From a checkpoint of a small transformer trained on Wikipedia: MLP 2048 GELU.
Each number is 128 + 24 x the weight over its row's rms, rounded and kept within 0 to 255. Layers, rows and columns count from 0. Numbers have three digits each. The size before them is the row's rms in percent of the matrix's.

# layer 5 attention query, 512x512, rms 0.0733, rows 406-511, columns 352-383
104:120105114123144164107137135124130093159139127155124139125144103098156082117152118098171133135134
106:091076148147152170148159104109124121154117137124102114110137099140173137155078156129118101090156
099:098122110063151125127094136163145138056096112131139163169119109176098142099130127172112136166134
100:123049083135132116157096168104150131117141156108115116142146135117157105182124156126129158129105
104:113101060150148088154142138126135164117147162118099141103128162141101138090118092140094093128113
105:080161140116156115138134105110150126115113147141113122138113117099150161101135120113101143144154
106:136142121144130124133122098134098100131106115131146140135127103150132140125171147126098151124149
099:063131103151183143111147097160106094115092115131125078130117134143128099136117141138096115122143
106:108142092093153158134145124113130135120153121121162133145132138122155120077155111126132142095135
096:105110161117133109103151126153155129175117159115117163094152154141109095129138113111116121123080
101:165175153108147141111115099143125098111169105077111141121084156121092123116129145101141096145134
104:116145164132151142120123159145152157114154140204098144115113126140124101115109153088133155105129
106:138116152136113103115174137091130113134156106139155104146119137074097138110107122150150136142103
101:118114113138137105141134113134129133135137145142110112112123145151141094183140101135118128081129
111:140132116142135151115127125110045150129134136138158141157145110143120134130127116124106162149112
103:160150151088090132151115140086137136119093101111119088109137132145135149165136117087159128178094
106:160129169152120119123127135118145109154164165091137127143122146138100138110094168104148152123108
101:091090142126137096092107127114123085118112167121092107126167136123108111097126133123163093097098
097:150139147108157149171112152121155100108123115123105087163112137169088144132163117106185145119114
103:134113102129174132125118164129111122109113128141142120168124107144137158126120123179135138118131
105:090146138101138144131149085140141137134113106127154132087105132132086143128177121118104135114134
110:140183156154101162104134132111111127139110158148102138151130123134109151107131115166183130091098
106:179132148165139160132142134098130099115115124154112123137162120150143094175099135152161101192156
104:155131127082175119105137163123087147099141117100097120107141135117120091144130114153091139131129
102:177098141114114115144111135096124117146111188131175156154130085191132076111119144125121136127127
107:112120137127162119103154124041115131134116106113122142106095101174097136169144132113187144107144
110:101131075055065117064127132164096153150127150131114104115184146134140143133154152129092109131107
100:096110119187112095105112126111139098170132169155146123100129143117146110080085130128107131121097
102:149149137150092135151105136145138103088164206139118127086100131146149112127114102108110139120109
103:127144080129165138125085124138066184158101123156093100145130161103132119120164124084163078155138
109:148157168170145083167089124113165128148144110104151170165116139141124140134157106142106164155173
103:108118183100139126130103118148119116103140142159128080084109141118127159173130069129091137097134
105:129146147085111145146156187144126115100124198170144138095113203133128136140168116164108110145099
099:114152139134121098134123123131106098111146141085133141186106159132119148125131126103112103135140
110:085112122127111134122129105121117093137147132112132138134110102149163122127113139131163163106101
106:086138115112126126174158136120084087133126127168091155114121170136077144161141157116154119180135
105:169150172122131111145153090154172142135147123104110090128142094110136114119135127103099127141114
096:090115160105167119128097159146129082137132116131152126144157087139131144118141133157124114132128
099:147139092190119138132145114137154148091105152141051157115161113119129140102156068123115089130177
106:162111149114142144144129174132122147099174119133142112119138115130117114137151094152153152131075
100:120164145105138139122156102095135117118188131123111094135110133097129136172127144112125141143135
099:162087125079096103142087161124139101102118090127196107144101109171111114161148152138160126158133
082:124108113117139110157101137177104105118124108139120115087167112122123109091142150121147126129116
091:140110090125113186159132110127136138125087142129169128152114111143160098145153096128091163100090
090:115136114122106121079111173062161164159146141094118155145119132109145136130062111145137148112102
093:153140092135145145122117099130124143086182058091150139121136125188127135136132174116125131161138
104:164138099077110098079124166074148108143107117129126109150126141123138124143104101169123151188078
101:126157139125143183143106109157144151137131148108159148131114135086153144139087169132071117127138
101:133134118161128102120129106095134123129116126110110126163097120128159090127105093133104118097115
094:144173143150149105090113095120138120115124134083096141150118123140108120112093090172087113130151
091:137130144127093113069124124115096099099133136088101164118145103147137140140129112150116106102143
088:078105109139147115105092101114105111162131117099160080083151154116130130162142151146114066109145
093:126132133103144125113148107110134076151126121115126142088145115110132106113131151161113129092144
091:120101118093111136124115166123117118101107122170160110121149178131075122143156166130153146174147
088:109091171092137113140172121131105126135111139122155139173096122109146137132148114086116143114139
092:142115154119118116131091088088116153125150088151135156101096145114177131099137111124114119150137
090:134118100139141097149158133058120135093135116160141101101099133115110122136132115140079099101150
094:060143120109130115129158158116165152107119111112054160142095134124106105156132116116141158115147
094:150110111165143100158128098147138139156106120144168127176115114148120138137131088146123103146086
095:138119175143151186159093144135149142140137119132126144149169113108125079167101099109124088149104
091:128120135145148083112148089136123104097116123139140126144149127102138121148138161126141146099182
090:118155184174135146110099136089128106107095146099149115130141136127085133121118103140130150108154
088:141139152103134137165116110106128133161135109133134148151124112164110127119087078121095166103108
079:121132159120106141198149094150163063110136129152135152148153144097157136095125123155139148112192
097:159116116126123114140100110159123129142151156145091117160132124139135137131159128140128102155114
094:183122108124091164109161137151084148139130106122132097171147111131154131187115121128110119157110
095:105138110072105167156172134125138145076136112160139101055110138147120138133148183159146129112092
090:152157172169154156120146143127149135179113113130121144097131124151087133143087109131076097147141
096:147114153153119120143143134154136123107158141129085130124113124145093128105087170107126163139114
099:144093117125101131101071142140114141125145099121147110119140136105136132113130081118153095135107
101:085089124095151062054127117119133140173109115077140125199132081104158149105145101123125065134129
090:085092118142129155130153090144103109126103106115115111138132148119111154117143139158135129087083
094:139111146129149138134143136092127141105082094105109122110099117152079131102166114118139099120136
095:154116138160135158136123146144150158104139127101138161155110146121099144129143111139110111133129
090:106168140054156134119168136140097162129093157119130115113140136109127070117110117101123151165123
080:128136167100116142134072104101126131091151151108115144143141144074140127100077074133091118121154
087:106122138129122159085109035124138084132120138081123158150157155118171123112130073133146120084121
098:117125172110123131119117110122100104069126155095134142138175142123116092121150145098089139122147
094:140125100158107112117096111164117083138138116118123100088123096125097162126120181139150134112097
101:155098083114142115089141142137120137118132117128142135142122116158120120117159116113106116140154
092:140098160150122095191112112172158155156108130146151140101168074149108136157117173125119119156111
103:126095067148143123132113133157121152199132131125140097119151095122149118146156153154158076153107
099:122147137103150105113133166133147118128111159125111096125142163126121145135100090130156122152145
090:103147093086136131152161144120124126122132121108190093144131125176110104109150134140172151109109
088:204138175147164136113164131116088146127105150167158119116098143169135086105126115144115153112125
088:131116150110114141125130144090133099109108152153097102124149176129147122112118095136125139113105
091:096121119089163081123144121114159128129163121111134134140114163140123144093082096108091111127132
091:143135125140141134090148134166118118149153119132144122101078136144121139118123142122125121172158
095:088105145123159108087098134103118150148112146115101097170121166141111131139132077135152133135093
100:136120115131134117138109148115152133111112100174115103099097146111120136175155162110145157145151
099:094128083104113104119133149111151130124139079096108094180135138126142111150153123128142119134109
095:114136169122134113131137138105096151117072116116172140118182150106120181126104126133116164128144
097:089117131160136094115124132134126157131185107145133151153158112114122154150140114132150155126141
093:167134103111113101141132145111108122090136120115163095163089119166120120179129139131126107101123
090:097097121113097161132153154164126110114131127146129132131091118145101080150110157155113119154133
098:133107138088139090104135159112122138096102123131064140177137135142095139144122109175141150148159
095:077135137115144120173139137116098130109134117126110132142135115122118139113129118087142147081133
092:174166068150107119185133126169141126142121118114087134155153152176139141156131149130110120135090
094:170116068164139126095144111128138174158112126098099133143143108160112122122131112119143114134135
095:088128114166150128128102127070142090116137132114104130149134145145158157180136088109134115113165
088:103109115085139183124135109110106109124115152117144138103132101108158115145107071129123134087085
091:104128109119131120105134142073127105120102140137136091114131155110087151138134087126096127170120
096:120145131108093152121147062116121126151142153121108164108164146081155163140148138143147109132088
080:132114085107101124134127127142119138142118179139127133143111115133128141112121149116150126127118
100:128104145107098143156158139139105106097100144104156117063105125128127152114120183160136186131153
097:124087109093129116097150184099157107109131139097133098138156123136136146149115130127134134127141